Weights of a small transformer language model: MLP 1920 GeGLU, RMSNorm before each block.
Each number is 128 + 24 x the weight over its row's rms, rounded and kept within 0 to 255. Layers, rows and columns count from 0. The size above them is the row's rms in percent of the matrix's.

# layer 10 attention query, 448x576, rms 0.0542, rows 0-63, columns 288-319
size [ 56  54  65  68  64  75  78  93 117  97 116 121 129 142 131 131  53  58  62  62  64  67  79  79  94 112 117 126 135 126 136 133 138 134 129 130 132 132 125 127 131 134 133 136 130 137 134 129 130 131 131 134 130 133 127 128 127 134 126 133 133 130 127 135]
[[112 153  94 182 125 108 140 101 159 143 103 126 105 128 136 120 110 159 114 161 153 111 138 118 130 126  81 114 113 132 167 102]
 [134 121 148 152  91  81 105 142 119 155 142 146 149 151 111 180 137 131 158 125 127 138 116 142  78  89 153 100 141 129 162  97]
 [153  91  81 120 168 148 132 121 107 134 131 146 124 151 127  95 143 130  59 102 130  99  84 156 130 150 144 129 114 154 135  99]
 [160 131  86 155 187 155 105 125  87 139 143 129 138 138 155 116 143 120  95 104 147  96  88 111 121 145 110 136 137 151 140 127]
 [157 135 150 155 199 138 109 144  90 153 124 144 138 144 118  90 141 123 114 137 115 159 147 128 118 145 165 128 125 111 110 157]
 [ 81 111 147 129  96 127 125 135 112 120 101 104 159 109 155 138 134 175 194 143 149 147 188 120 129 122 142 145 140 151 143  80]
 [144 143 117 124  91 169 130 110 123 103 139 159 132 123 166 144 116 116 119 110 115 149 192 140 125 172 103 144 175 129 133  94]
 [110 102 162 129 149 121 108 123 133 141 115 104 131 127 173  83 137 154 104 147 174 113 122 137  81  76 181 143 152 145 119 113]
 [133  97 150 143 156  75 102 153 139 170 135 153  99 120 133 121 142 138 120 101 174 117 102 122 112 110 129 103 124  99 148 134]
 [154 122  89  92  92 106 150 116 146 126 161 178 159  88 111 139 144 123 128 118 101 155 142 122 127 101  97 137 134 182 130 150]
 [ 91 173 149 105 123 126 116 127 144  99 101 138 161 118 123 166 129 123 132 128 103 142 147  92 116 131 142  64 140 103 129 140]
 [123 121 105 115  90 125 129 106 176 153  85 119 159 133 163 113 115 130 153  92 129  81 107 121 125 162 171 136 118  96 151 124]
 [156 122  90 163  92 169 181 162 123 139 122 164 171 152 168 122 140 140  96  98 127 127  89 120 132 154 115 124 143  97 189  81]
 [141 134 102 140  99 134 114 114 130  97 163 129  98 127 157 142 118 125 129 126 142 132 126 146 109 119 127 148  95 147 120 121]
 [146  89 115 122 118 160  92 148 151 122 119 108 109 113 122  98 118 145 121  99  68 194 157 169 115  96 109 139 133 128 123 140]
 [ 79 142  91 133 107 118 117 142 122 127 118 168  89 118 133 126 108 188 138 134 120 143 145 156 128 118 117 150 119 183 148 148]
 [119 118 113 134 193 124 111 134  99  97 144  97 137 106 133 112 139 129 134 112 169 165 135 138 120 137 149  98 118 108 125 135]
 [163 112  94 113 159 129 103 127 112 102 165 113 125 119 136 133 136 115 114  90 125 109 111 122 124 161 145 129 162 116  79 126]
 [143 161 142 144 165 141 149 120 111 122 119 131 132 161 110  73 164 144  89  80 149 165  96 153  81 120 151 102 170 143 140 137]
 [110 131 101 131 170 125  99 112 115 127 124 100 141 130 123 113 147 157 141 122 129 143 122 110 121  68 139 124 105 181 122 118]
 [111  91 143 155  89 156 107 135 125 124 127 145 134 113 115 107 132 166 193 149 136 159 157 118 169  88 119 141 128 110  95 119]
 [115 131 118 107 104 101 182 146 136 143 120  93 129 114 154 163 124 125 141 100 131 129 153 169 119 145 120 121 136 126 139  87]
 [139 100 100 106 135 119 110 163 130 147 146 139 112 141 129 113 128  95 126 107  80 129 126 148 142 143  92  97 152 130 131 153]
 [152 100 135 121  92 156 173  85 139 124 132 118 124 109 156 114 146 153 122 123 152 124 154 137  72  89 121 153 143 154 118 107]
 [130 128 106 129  85 173 131 101  92 105 146 113  81 129  69 165 122 133 148 137  93 139 167 130 108 140  99 126 161 105 124 148]
 [120 141 116 128 174  95  94 137 118 120 120 154 131 116  68 170 128 144 165 151 117 113 143 128 159 129  99 111 166 124 115 113]
 [137 139  81 157 149 125 113 105 159 147 203 127  83 141 126 124 139 127  93  99 127 154 129 135 145 106 188 154 126 186 129 153]
 [131 152 136 145  72 120 135 141 137 124 162 117 136 128 147 115 142  84 132 168 131 174 182 112  94 145 146 139 108 173 191 120]
 [119 154 146 121 100  98 138  96 119 180 140 165 165 127 171 129 146 138  99 157 100  94 100 125 123 118  92 134  54 125  94 110]
 [172 127 127 155 107 103 146 111 125 121  98 112 169 119 134 157 138 131 124 162  96 144 114 127  97 126 151 134 142 142 122 119]
 [130 164 114 159 153 128 160  83 149 163  76 153 167 155 133 126 145 128 119 136 142 168 141 152 124 149 122 137 172  90 115 130]
 [151 102  96 126 148 166 113 131 126 127 165 128 117 125 177 106 145 171 120 123 160  81 150 174  85 105 167 116 130 103 124  92]
 [ 85 149 175  99 159 156 110 104  97 131 183  92 149  91 119 127 132 112 137 113 117 119 135 134 108 143 150 153 130  95 127 119]
 [128 169 151 170 139 134 154 139 101 135 156 115  82 131 137 136 142  89 170 101 158 147 115 142 148 106 134 104 153 174 187 130]
 [121 127  68 126  71 120 120 139 127 146  98 113 118 130  95 148 121 130 129 126 108 162 179  99 140 142 183  96 107 105 139 186]
 [168 109 102  87 193 120 152 166 154 130 109 145 106 131 127 105 124 134 159 108 137 172 118 151 123  97 166 118 148 144 144 125]
 [154 138 128 106 152 135 153 117 130 130 108 128 144 128 151  88 131 134 137 127 196 118 119 115 109 177 115 119 138 110 140 171]
 [116 132 108 118 142 105 130 155 139 154 100 125 136 139 110 114 136 126 101 144 161 141 122 102 117 130 181 141 113 106  65 131]
 [117 119 165 108 134  88 133 100 132 147 118  86 123 112 153  99 147 118 125 100 117 103 108 128 132 144 108 142  99 134 115 170]
 [143 132 126 165 113 136  86 132 169 126 130 143 113 107 122 108 153 148 122  78 153 131 100 119 125 124 113 168 162 162 116 119]
 [121 113 144 114 130 102 150 138 123 130 150 106 150 148 114 111 133 102 123 128 117 137 116 116 104 138 124 116 112 132  85 162]
 [112  98 118 101 133  94 100 142 137 144 163 142 104 110 109 111 129 103 142  97 134 125 123 136 156 136 132 110  93 109  92 118]
 [126  81 146 115 124 113 100 109 149 134 163 129 103 181 114 124 131 111 141 149 162  80 113 157 143 123 150 125 100 110 141 101]
 [130 150 145 109 113  95 101 131 140 113 104  99 119 115  92 109 141 101 117 116 143 119 109  88  97 108 128 117 123 131 104 125]
 [135 141 140 104 121 124 126 136 104 138 102 141 131 147 138 131 129 176 127 148 169 158 146  86 127 129 140 135  79 144 149  76]
 [146 128 107 111 127  94 146 122 131 143  87  99 117 111 126 118 129 126 131 123 114 144 131 107 134 113  97 143  82  76 181 143]
 [122 159 187 129 122 144  93 177  98 104 129 127  77 129 138 106 130 136 137 118 149 140  83 110 143 167  99 105 122 123  98 149]
 [127 130 132 141 183 108 155 133 132 154 113 127 151 141 149 138 117 121 153 101  84 120  67 189 133 143 163 182  97 128 116 164]
 [163 152 111  88 105 183 191 149 119 104 118 110  98 126 154 122 122 113 140 145 121 127 166 121 133 122 119 116 140 172 115 135]
 [134 148 138 142 175 112 156 153 171 111 116 119 139 202  56  89 141  98 126 150 159 130 118 134 161 118 141 131 151 137 146 121]
 [107 170 142  86 120 136 164 138 157 130 136 109 116 135 148 168 118 130 100  91 141 127 123 156 165 152  92  99 116 106 146 134]
 [119 107 130 114 134 149  94 158 128 133 151 188 102 145 127  80 121 102 174 133 132 147 139 101 105 137 128 143 124 107 116 151]
 [177 139  95 147 130 139 145 139 116 131 117 112 151 110 158 122 151 155  98 112 155 145 138 166 115 119 132 142  99  77 163 131]
 [154 101 113 107 162 140 135 114 122 133 128 156 107 121 116  93 124  69 143 120 129 143 144 172 140 115 162 115 177 101 101  89]
 [147 121 102 137 123 120 126 150 158 122 126 116 112 143 127  84 135  98 149 114 171 160 140  96 100 108 100 126 130 151 153  88]
 [140 117 132 156 106 124  75 131 110 108 153 110 123  93 127 144 118  79 163 115  98 194 131 147 156  90 156 124 107 113 129 107]
 [135 103 188 124 121 116 153 158 123 147 126 174 117 118 176 105 116 155 153 117 122 151 127 152 124 132  82 122 133  77 117 130]
 [122 108  79 129 145 138  89 106 125 149 103 152 133 140 111 141 150  79  98  92 107 129 137 102 112 108 140 111 104 153 138 162]
 [151  93  85 104 135 155 104 171 145 128 185 116 147  81  91 137 126 137 120 151 160 155 109 149  89 132 111  76 132 130 124  97]
 [ 91 118 128  68 105 148 125 129  96 119 127 123 130 115 148 149 115 106 143 150 150 198 143 164  76 124 103 105  94 157 201 117]
 [ 98 123 101 142 159 122 145 142 163 131 123 169 150  96 141 173 141 144  98 146 152 133 144 116 173 111 154 102 105 100 120 127]
 [143 132  91 184  86  90  99 117 140 160 111 113 109 146 134 168 150 135 143  64 102 151  96 106 141 135 135 155 112 115 108 164]
 [143 131 131  94 129 146 159 120 161 142 151 142 140 121 104  95 143 177 169 116 155 145 124 116 105 135 159  82 187  76 170 113]
 [132 119  99  96 148 115 103 157 128 115  74 156 128 125 140 142 133 150 100 125 143  71 126 137 129 112  93 119  89 108  84 119]]
# layer 10 attention key, 448x576, rms 0.0549, rows 0-63, columns 288-319
size [ 58  56  61  63  67  72  74  83 100 114 123 118 127 133 130 125  52  56  65  66  62  71  70  70 106  98 112 128 125 127 130 132 130 130 124 125 129 130 128 127 129 129 127 130 128 132 130 127 126 126 129 129 126 127 127 126 124 127 125 129 128 128 124 132]
[[149 105 165  99 111 140 103 114  99 150 143 114 123 140 107 163 139 114 125 140 108 120 105 172 155 146 178 157 128 131 114 106]
 [149 151 134 128 169 157 105 142 140  80 108 124 136 115 136 103 135 137 128 106  75 157 103 154 153 137 138 164 122  98 131 173]
 [103 163  94 118  71 137 136 129 158 175 121 126 129 115 181 139 116 137 117 151  97 134 130  79 125 125 116 141  76 112 129 126]
 [ 96 150 130 107 122 158 122 114 186 133 127 111 119 135 118 136 114 126 136 133 142 114 149 101 110 123 109 118  72 110 123 165]
 [116 148 187 132  63 144 139  96 116  99 136 137  90 120 171  98 109 101 108 125 159 132 129 169  94 170 173 107 154 114 135 129]
 [145 170 111 133 119 118 113 125 116 169 138 130 118 111 106 131 102 149 139 106  97 115 111 151 130  72 122 129  77 170 111 180]
 [100 105  74 137 147 114 118 111 125 135 152 133 143 141  99 148 124 170 114 114 138  94 123 131 126 117 133 154 104 163 125 135]
 [133 142 131 113 126 130 108 143 108 161  91 139 105 144  84 127 128 120 175 121 133 126 122 125 149 134 155  92 106 120 132 128]
 [133 120 179 140 145 143 134 139 146 136 115 126 126 129 178  96 145  68 107 133 155 164 124 137 113 142 129 103 130 130  88 119]
 [165 122 139 117  78 144 116 101 130 118 105 113 113 111 124 101 164 170  69 120  85 137 129 143 153 107 134 143 143 131 138 108]
 [135 171 146 116 106 145 160 121 136 138  91 128 140 149 103 153 130 130 143 112 136 123  75  77 111 146 101 119 132  72 142 138]
 [108 140 131 145 129 135 100 114 156 131 128 145 124 100 138 111 126 125 155 107 170 145 135  94 118 163 118 135 105 135 120 139]
 [ 99  93  96 105  97 107  97 114 189 136 145 128 131 146 140 129 157 125 116  58 128 133 149 116 131 102 121 111 161 149 150 106]
 [137 103 160 106  99  96 159 161 108  96 103 100 128 135 114 115 142 128 144 157 146 111  92 147 124 157 123 163 156 129 158  90]
 [105 135  91 142 140 133 148 146 145 120 138 100 113 129  83 124 154 155 118  82 104 138 131 128 111 126 133 143 155 116 117 139]
 [102  76 112 158  84 156 132 115 119 143 195 160  79 128 130 154 126 111 152 140 150 140 120 105  66 156 135 181 103 153  98 133]
 [109 104 133 132  83 124 147 104 135 130 108 133 135 146 109 147 117 129 142 115 133 149 155 123 148 136 102  85 146 163 139 157]
 [ 91  99 111 141 120 100 119 115 119 175 114 120 140 113 122 135 145 128 174 147 138 122 189 137 135 110 131 153  83 156 138 178]
 [105 145 100 160 128 138 110 114 121 122 151 122 130 104 133 151 117 119 134 152  96  78 131  87 133 118 134 124 109 144 152 149]
 [140 131 150 128 141 109 147 146 134 141 118 135  99 141 114 131 129 132 139 117  99 119 152 146 135 140 131 128 192  94 141 106]
 [127 147 144 128  96 150 149 120 132 135 112 107 107 113 132 143 115 106  87 123 187 161 124 144  94 122 147 119 141 131 175 122]
 [113 144 107 172 152 118  77 134 109 132 150 122 143 127  53 128 145 148 132 157  80  69 107 113 136  92 142 129 157 119 100 132]
 [101 145 180 105 118 111 150 128 127  69 130 145 157 130 106 140 140 110 143 120 147 152 120 137 120 126 129 167 121  73 116 104]
 [147 124 125 129 116 123  56 124 120 139 105 103 105 111 116 126 132 130 117 167 105 118 132 106 142 121 154 107 127 160 134 165]
 [126 117 114 140 158  96 126 123 110 124 131 136 107 108 122 117 122 130 117  74 112 120  97 102 145 135 154 127  92 181 137 145]
 [150 132 154 136 148 111 140  85 113  64 152 153 112 101 170 124 143 120  58 105 165 135 145 135 122 146 104 139  91 131 125 141]
 [138 124 137 159 166 132 109 152 109 132 170 130 132  99 120 168 115 111 101 120 153 137 144 115 159 118 130 129 127 158 116 173]
 [151 146 142 133 103 123 143 141 142  91 166 125 122 142 124  97 104 121  62 125 154 138 150 140 111 144 108 112 124 130 142 163]
 [115 147 127 138 143 117 214  97  82 136 103 144 149 121 126 147 139 126 127 187 137  89 131 110 116 117 156 138 119 124 154 103]
 [150 171  84  91 103 145 133 115 147  95 152 150 165 167 158 125 124 122 145 190 102 127 115 131 118 107 139 133  94 175 113 156]
 [125 125 106 133 132 122 149  65  83 115  67 124 114  74 121 151 134 140 132 164 120 125 161 122 127 126 150 133 138 103 127 115]
 [125 127 100 115 142 143 127  97 124 128 145 164 123 121 182 123 119 158 107  92 109 117 146 185 100 122 157 124 132 154 134 111]
 [ 69 125 130 111 107 159 131  95 103 131 154  91 150  61 137 146 159 117 158 171 140  97 160 152 159 156 107 129  98 163  88 119]
 [120 151 131  99  96 117 124 126  92 116 143 112 120 159 151 112 142 143 142 137 131 149 128 126 159 108 130 130 160 126 128 119]
 [ 96 104 119  93 117 127  99  95 160 112 112 114 103 142 118 150 112 102 109 139 118 111 181 109 158 149 137 156 126 149 109 136]
 [135 131 126 156 152 127 155 161 119 126 133 129 101 161 107 124 145 150 122 134 125 206 185 126 123  86 108  83 111 131 127 110]
 [128 120 136 133  96 108 124 130 105 123 116 122 126 117  58 107 128 108 126 176 135  96 144 130 138 138 117 154 143 113 143 105]
 [134 108 110 122 138 124  84 113 114 100 130 108 172 114 156 119 174 145  94 139 139 142 174 109 141 115 124 152 179 171  87 129]
 [136 113 139 113 135  94 119 104 110 187 111 111 189 105 128 124 123 129 126 105  83  88 123 129 154 125  98 163 103 110  89 131]
 [108  98 135 135 134 127  92 105 121 125 149  97 148 118  94 117 123 115 104 132 115 122 108 150 126 127 114 149  77 103 144  68]
 [139 116 137 149 175  97 117 104 177 114 112 124 150 132 114 166 106 132 129 147 123 182 143 142  59  81 144 186 141 149 123 138]
 [101 126 127 116 147 114 105 161 123  87 131 127 125 122 103 170 147 118 138 108 114 156 128 146 109 142 116  98  86 136 121 107]
 [125 115 175 165 120 152 131 129 133 114  87 140  92 149 101 124 158 125 146 140 140 131 122 139 129 152 131 154 114 145 163 119]
 [128 103 144  93  91 101 190 109 154 114  93 102 109 135 113 136 151 129 109 133 108 129 142 140 177 124 165 176 135 143 153 172]
 [122 135  95 108 134 125 123 182 102 102  85 143 154 125 124 126 112 138 106 134 155 150 159  99 122 120 139  87  92  97 191 107]
 [135 139  94 174 124  97  98 130 128 125 109 115 109 158 140 123 152 144 146  93 113 144 114 126 141 101 163 149  86  99 131 159]
 [ 64 110 166 113 132 145 109 122 122 122 114 118 133 136 192 132 158 170 128 106 116  98  88 125 116 159 136 102  80 167 163 151]
 [161 161 140 128 185 133 163 141  99 128 100 139 120 136 149 131 121 122 134 100 163 136  94 142 139 181 159 156 110 108 159  70]
 [142 135 122 104 140 107 153 180 123 136 123 109 130 140 130 161 120  81 135 181 142 156 168 138 121 143 154 122 138 108 145 150]
 [127 117 112 138  97 117 100 131 149  91 150 115 151 105 146  61 125 156 116 190 119 120 139 131 128 108 162 127 131 144 131 160]
 [136 154 102  96 163 116 140 131 186  90 187 111 130 121  73 131 159 137  80 116 140 109  96 164 131 144 125  87 141 159 163 113]
 [154 119 100 105 114 119 115 138 105 113 129 161 124 126 125 121 133 161 149 162 135 122 136 108 155 187 101 139 134 107 135 130]
 [183 163  98 128  84 139 122 135  79 130  99 143 139  88 142 150 137 136 161 111  97 141 138 167  95 113  63 146 110 103 134  83]
 [138 132 137 127 140 128 133 133 111 150 140 175 133 148 117 143 142 125 174 103 133  95 161 112 145 162 123 129 144 133 142 124]
 [127 126  97  90 190 116 146  78 123 172 135 160  83 113 161 109 144 144 159 138 135 142 142 102 141 114 130 168 131 173 130 113]
 [135 109 130 114  93 126 115 134 138 121 107 123  99 110 137 118 112 115 118 162 121 108 121  70 126 135  92 154 125 147 110 107]
 [117 119 125 132  97 143 172 102 138 146 129 125 131 166 153 143 149 101 128 122 105 100 127 147 108 126 145 129 170 127 113 136]
 [ 92 150  83 128  80 148 152  90  92 173 163 142 113 184 148 133 139 107 107 147 105 145 123 135 138 176 148 175 104 162 128 141]
 [159  95  81 125 114 141 135 187 139 114 132 167 113 108 115 136 103 112  93 124 153 145 105 133 116 140 133 109 131 108 150 172]
 [ 99 160 105  81 105 116 144  92 104 156 132 144 150 115 127 122 102 116 122 156 136 172 130 132 126 164 112 112 129 119 183  99]
 [123 102 106 111 159 100 113 144 117 163 151  97 123  95 159 170 124 149  96 148 147 146 137 132 170 150 112 125 105  80 106 135]
 [133  90 159 106 107  91 127 114 110 162 110  90  95  84 140 109 145 116 129 116 132 160 139 140  93 127 100 138 111 171  70 106]
 [126  83  88 132 146 116 134  96 122 154 123 124 151 181 112  99 124 130 162 131 140  83 138 114 159 158 124 100 155  73 141 135]
 [118 128 106 165  91 121 111 129 122  89 169 157 152 112 141 151 165  96 167 135 138 148 153 100 123 124 144 127 113 104 166 136]]
# layer 10 attention value, 448x576, rms 0.0668, rows 0-35, columns 288-319
size [111 114 115 113 111 113 106 110 112 114 115 113 117 112 114 110 112 114 111 114 110 114 111 111 113 110 110 110 107 112 114 116 106 111 112 112]
[[115 134 109 154 112 118 145 131 136 126 139 185 135 144  98  79 126 156 129 157 157  71 120  98 152  67 111 116 110 157 200 134]
 [123 147 149 167 134  38 173 116  80  93 108 130 133 112 137 134 128 100 147 133 110 197 135 159 120 119  84 182  89 140 153 134]
 [125 107  77 102 133 125 131 103 158 115  95 137 144 159 127 140 131 164  85 140 158 133 152 131 123 175  54 125 161 159 125  88]
 [129 110 108 127 107 115  90 133 124 135 122 113 141 135  75 102 168 181 117 129 107 127  76 138 112 161 125  99 133 122 164 122]
 [152  89 138 154 133 113 108 136 113 161 140 110 165 123 135 112 131  81 114 127 149 142  83 151 150 174  96 152 120 111 176 119]
 [110 189 117 134 118 140 100 116 109 133 125 107 136 163 130  82 117  99 117 145 119  99 107 121 129 138  97  82 152 157 158 159]
 [110 174 139 140 129 139 197 110  77 124 113 117  97 103  79 121 103 165 175 121  99 148 166 116 131 131 143 164 123 116 146 112]
 [112 146 133 127 137 131 153 118 143 135 165 130 129 111 127 122 144 119  98 131 182 180 135 115 124 150 145 177 139 182 132 114]
 [127 136 129 126 136 172 115 139 131 149 107  91 150 110 141  72 122 129  78  91 125 150 144  61 155 131 106 128 135 120 126 140]
 [114  96 160 128 105 124 133 155 127 133 124 147 138 153 127 139 111 135  87 143 161 131 112 100 128 132 105 153 108 135  92 125]
 [144 155 139 118 137  66 140  99 128 136 128 158 171 149 139 128 125 170 100 141 130 151 142 153 144 126 124 178 111 140 134 164]
 [145 161 141 131 137 111 109 140 116 141 128 179 110 161 115  77 116 152 106 135 126 118 125 157 171 104 149 164 135 135 132  94]
 [ 91 121 134 125 142 121 117 139 109 160 118 112 110 175 129 142 125 120 141 147 139 112 132 100 167 135 101 104 112 147 140 160]
 [128 110  96 135 127 151 136 110 171 121 144 162 159 145 105 125 116 128  83 113 136 140 105 100 122 109 133 145 171 165 141 133]
 [165 130 162 142 161 142 136 122 101  98 143  93  79 130 112 101 123 132 139 142 143 162 115 126 128 117 136 210 116 134 136 157]
 [123 162 140 122 133 122 113 109 113 124 133 103 161 142 144 140 144 142 115 110 135 104 149 152  84 153  88 164 114 116 105 131]
 [122 112  90 118 139 156 126 141 138 150  81 163  96 102 158 117 137  52 127 100 139 114  92  55  89 158 125 120 108 149 137 137]
 [159 126 133 114 116 100 144 135 109 132 156 133 110 161 148 145 129 154 112 153 137 123 119 129 148 109 125 129 176 124 137 164]
 [118  89 157 156 105 112 103 124 128 109  97 146 161 121 159 127 124 126 151 104 155 145 148 150  96 135  90 166 115 132 122 127]
 [107 116 148 189 114  84 109 152 120 111 105 204 103 119 144 129 117 104 153 182 103 126 137 140  99  96 131  72 142 123  97 145]
 [114 138 122  97 129 103 142 116 165 139  82  89 131 108 181 123 145 168  72 124 122 157 125  97 134 177 151 155 112 121 145 118]
 [160 125 124 122 132 162 132 137 128 124 120 103 107 127 136 136 126 160  62 111 168 155 118 117 141  82 120 146 118 111 116 126]
 [125 117  93  84 166 106 112 124 112 151  83 138 128  97 161 120 120  95 140 161 144 139 151 129 128 191 148 134 107 102 103 132]
 [126 169  56 121 125 133 131 130 107 124 104 120 143 106 131 191 126 147  92 111  99  95 117 105 106 105 123 132 128 104 100 128]
 [125 114 108 133 116 133 130 142 106 133  91  81 153 120 164  96 133 102 139 147 147 133 101 141 131 109 108 124 119 139 128  76]
 [157  92 127 126 178 130 145 123 127 153 122 107  89 139 125 147 123 153 132 145 109 124 125 111 136 149 193 108 106 104 138 119]
 [134 139 128 114 135 106 130 135 160 118 116 105 121 107 147 139 127 205 110 142 115 133  94 151 123 128  89 147 139 123 171 131]
 [104 120 101 120  95 156 163 113 177 118 141 141 101 149 147  65 122 137 122 137 174 134  83 151 146 137 113  84 107 143 133 138]
 [118 148 128 130 113  74 121 107  97 125 145 156 151  91  81 107 128 158  82 103  90 138  90 122 121 141  74  95 129 114 125 120]
 [142 136 118 138 127 132 126 134 100 131 121 112  91 109 137 136 129 151 149 135 103 127 166 157 108 141 128 154 134 122 150 147]
 [147 113 112 121 156 138 123 119 161 129 146 173 124  91 134 101 131  61 122 127  80 109 104 113 125  84 137 127 111 122 100 156]
 [135 172 143 125 126 108 157 182 130 153 132  90 156 141  96 122 118 129 176 152 104 162 134 170 151 135 124 114 159 109 109 172]
 [150 122 114 101 119 143 150 137 128 135 126 128 141 106 157 150 141  66 129 134 123 139 148 118 156  77 121 160 129 111 138 137]
 [123 136 130 179 125 127 149 138 115 119 125 114 145 131 150 107 132 114 130 111 120 100 134  91 120 101  78 136 101 186 121 119]
 [133 127 129 144 106 122 121 151 129 139 111  84  85 153  75 132 123 142 122 166 147 138 166 118 126 137 124 125 123 118 158 175]
 [123 145 124 138 152 131 126 110 137 136 150 140 163 156 114 109 127 147 128 124 134 112 145  95 138 114 163 122 131 121 132 143]]
# layer 10 attention output (transposed), 448x576, rms 0.0826, rows 0-35, columns 288-319
size [121 124 126 121 117 121 114 117 116 121 119 119 118 119 122 119 117 119 114 122 118 122 119 120 120 116 118 113 113 119 118 126 112 118 126 117]
[[146 140 124 140 112 113 104 158 151 136 143 195 116 132 118 113 133 119 141 175 109 128 166 122 133 104 162 132 134 119 161 116]
 [158 130 161 146 155 134 155 121  85 121  97 124 187 127 136 140 151  93 145 141 108 153 125 141 125 104 136 184  71 120 129 141]
 [135 156 134 122  97 105 126 127 125 113 129 126 144 145 148 177 159 168 128  87 127 163 134 135 111 128 112 148 161 156 170 147]
 [148 126 121 144 107 135 117 161 128 129 120 136 154 147  81 142 140 138 192 114  93 133 130 148 151 151 143 109 129 126 139 147]
 [ 98 140 106 114 168 149  98  75 128 186 138 108 131 139 130 118 184 109 148 153 159 150 114 140 143 147 144 102 112 106 179 128]
 [149 127 126 161  86 151 140  49 111 114 121 119  99 146  89 131 149  86 122 164 128 149 131 113 154  94 106 123  91 126 126 153]
 [133 202 142 133 154 150 127 172 108 143 105 138 149 117 107 121 106 133 149 153  84 108 146 126 116 121  90 130 135 102 112  79]
 [121 123 143 143 135 126 146 117 160 137 156  96  93 148 108 120 141 152 140 115 159 104 126 121 139 114 143 160  96 147 141 120]
 [154 128 110 136 130 153 112 168  95 169 115 125  86 102 102 117 111 125 112 111 121 118 113  48 162  58 131 119 180 114 131 143]
 [158 105 169 108 135 143 154 140 125 109 161 149 136 183 159 132 152 123 104 144 152 124 156  79  97 120 131 101 163 133 111 121]
 [131 144 130 120 143  98 103 118 120 152 126 142 135 108 142 131 116 154 121 160 158 167 134 115 137 126 112 138 132 132 164 149]
 [110 158 170 123 145  73 114 147 136  64 121 191 122 148 116 136 127 132 128  98  85 137 171 114 117  98 127 134 132 156 164 134]
 [133 111 107 143 123 145 115 174 145 141  83  92 133 136 119 112 132 139 115 140 107 104 144 110 142 107 120 125  81 127 113 144]
 [118 135 122 128 159 163 144 129 161 126 108 143 129 115 131 121 150 138 137 110 132 142  99  87 117  91 110 140 142 136 161 126]
 [126 125 155 136 173 165 175 146 118  85 112 108 122  77 124 126 118 112 148 163 115 121 113 106 125 140 182 171  84 108 159 137]
 [117 168 117 125 105 121 144  88 120 122 117 144 136 129 153 137  97 126 140 121 119 116 128 106 126 152 119 115 122 125 108 119]
 [147 197 106 133 129 132 159 165 136 121  85 149 144 127 125 148 146  91 134 132  91 146 108  52  84 150 173 122 116 131 164  87]
 [157 116 112 187  81 111 142 114  95 155 102 150 115 162 104 123 108 130 109  88 138 126 117 153 132 103 117 137 157  94 125 130]
 [ 95 147 140 113 138 135 160 123 100 134 108 124  68 130 137 138 130 141 122  75 155  97 119 146 137 115 101 130 139 171  96  81]
 [159 118 135 138 129 111 119 140 121 127  89 160 138 111 139  92 134 114 154 135 130 143 128 151  93 125 133  95  95 139  95 113]
 [151 132 168  97 105 101 123 125 138 144 126  58 109 119 154 133  97 190  96 168 144 142 143 125 135 157 178 123 114 101 135 145]
 [103 114 126 126 134 157 140 119 146 152 126 103 143 119 122 116 113 169  91 134 150 109 108 105 106  62 144 107 163 124  89 124]
 [114 114 146  81 128 111  78 128 133 102 114 122 128 124 122 137 100 121 123 154 139 128 157 132 126 147 131 115 110 116  86 156]
 [140 136 115 124 104 129 182 111 151 103 158 112 128  81 150 153 105 151  87 139 121 127  74  55 148  70  94 142 137 138 128 127]
 [131 140 123 130 127 114  80 142 161 114  96  90 150 126 161  89 106 116 130 145 139 114 101 122 132 107 114 104 150 119 109 103]
 [148 134 133 108 165 137 137 118 125 146 151 133  73  96 144 150 134 107 125 163  68 126 138 100  96 131 112  87  98  95 158 126]
 [150 140 140  92 115  92 142 165 131 149 124  62  97 146 124 140 129 174 147  95 128 103  97 150 106 117  98 158 111 143 154 161]
 [ 98 127 151 119 123 162 127 117 160  99 172 147 139 131 132 104 123 133 121 142 163 130 124 136 130 136 146 131 121 168 143 151]
 [116 160 106 119 131  66 117 130 120  78 124 156 132 107  83  78 144 120  79  89 138 134 156 128 162 105 113 158 143 152 100 120]
 [133 144  99 110 146 137 142 136  91 139  84 120 127 188  73 153 121 112 128 169 126 126 194 148 109 117 112 113 145 170 126 160]
 [119 119 118 160 125 136 119 132 140 125 122 175  96  52 121 105 133  92 163 131 110 128 120 150 142 135 178 146 118 104 154 165]
 [107 163 154 100 146  95 165 151 134 135 117 105 146 140 105 153 145 162 119 146 123 158 127 107 158 112 136 151 136 102 119 128]
 [113 124 113 116 111 153 141  87 119 164 113 150 148 141 135 138 118 128 160 143 117 111 111 122 143  90 135 221 118  97 118 148]
 [154 134 126 102 184 156 135 173 119 172 133  88 125 118 174 123 127  81 147  68 154 114 109  83 144 156  89 133 130 157 160 134]
 [145 138 117 153 103 142 111 143 147 149 111  87 102 143 116 113 147 122 101 115 136 140 129 131 142  85 128 150 106 124 159 139]
 [162 121 130 146 120 153 138 101 157 102 147 154 157 123 132 111 151 106 150 136 113 109 139 101  90 109 128 115 148 158 120 139]]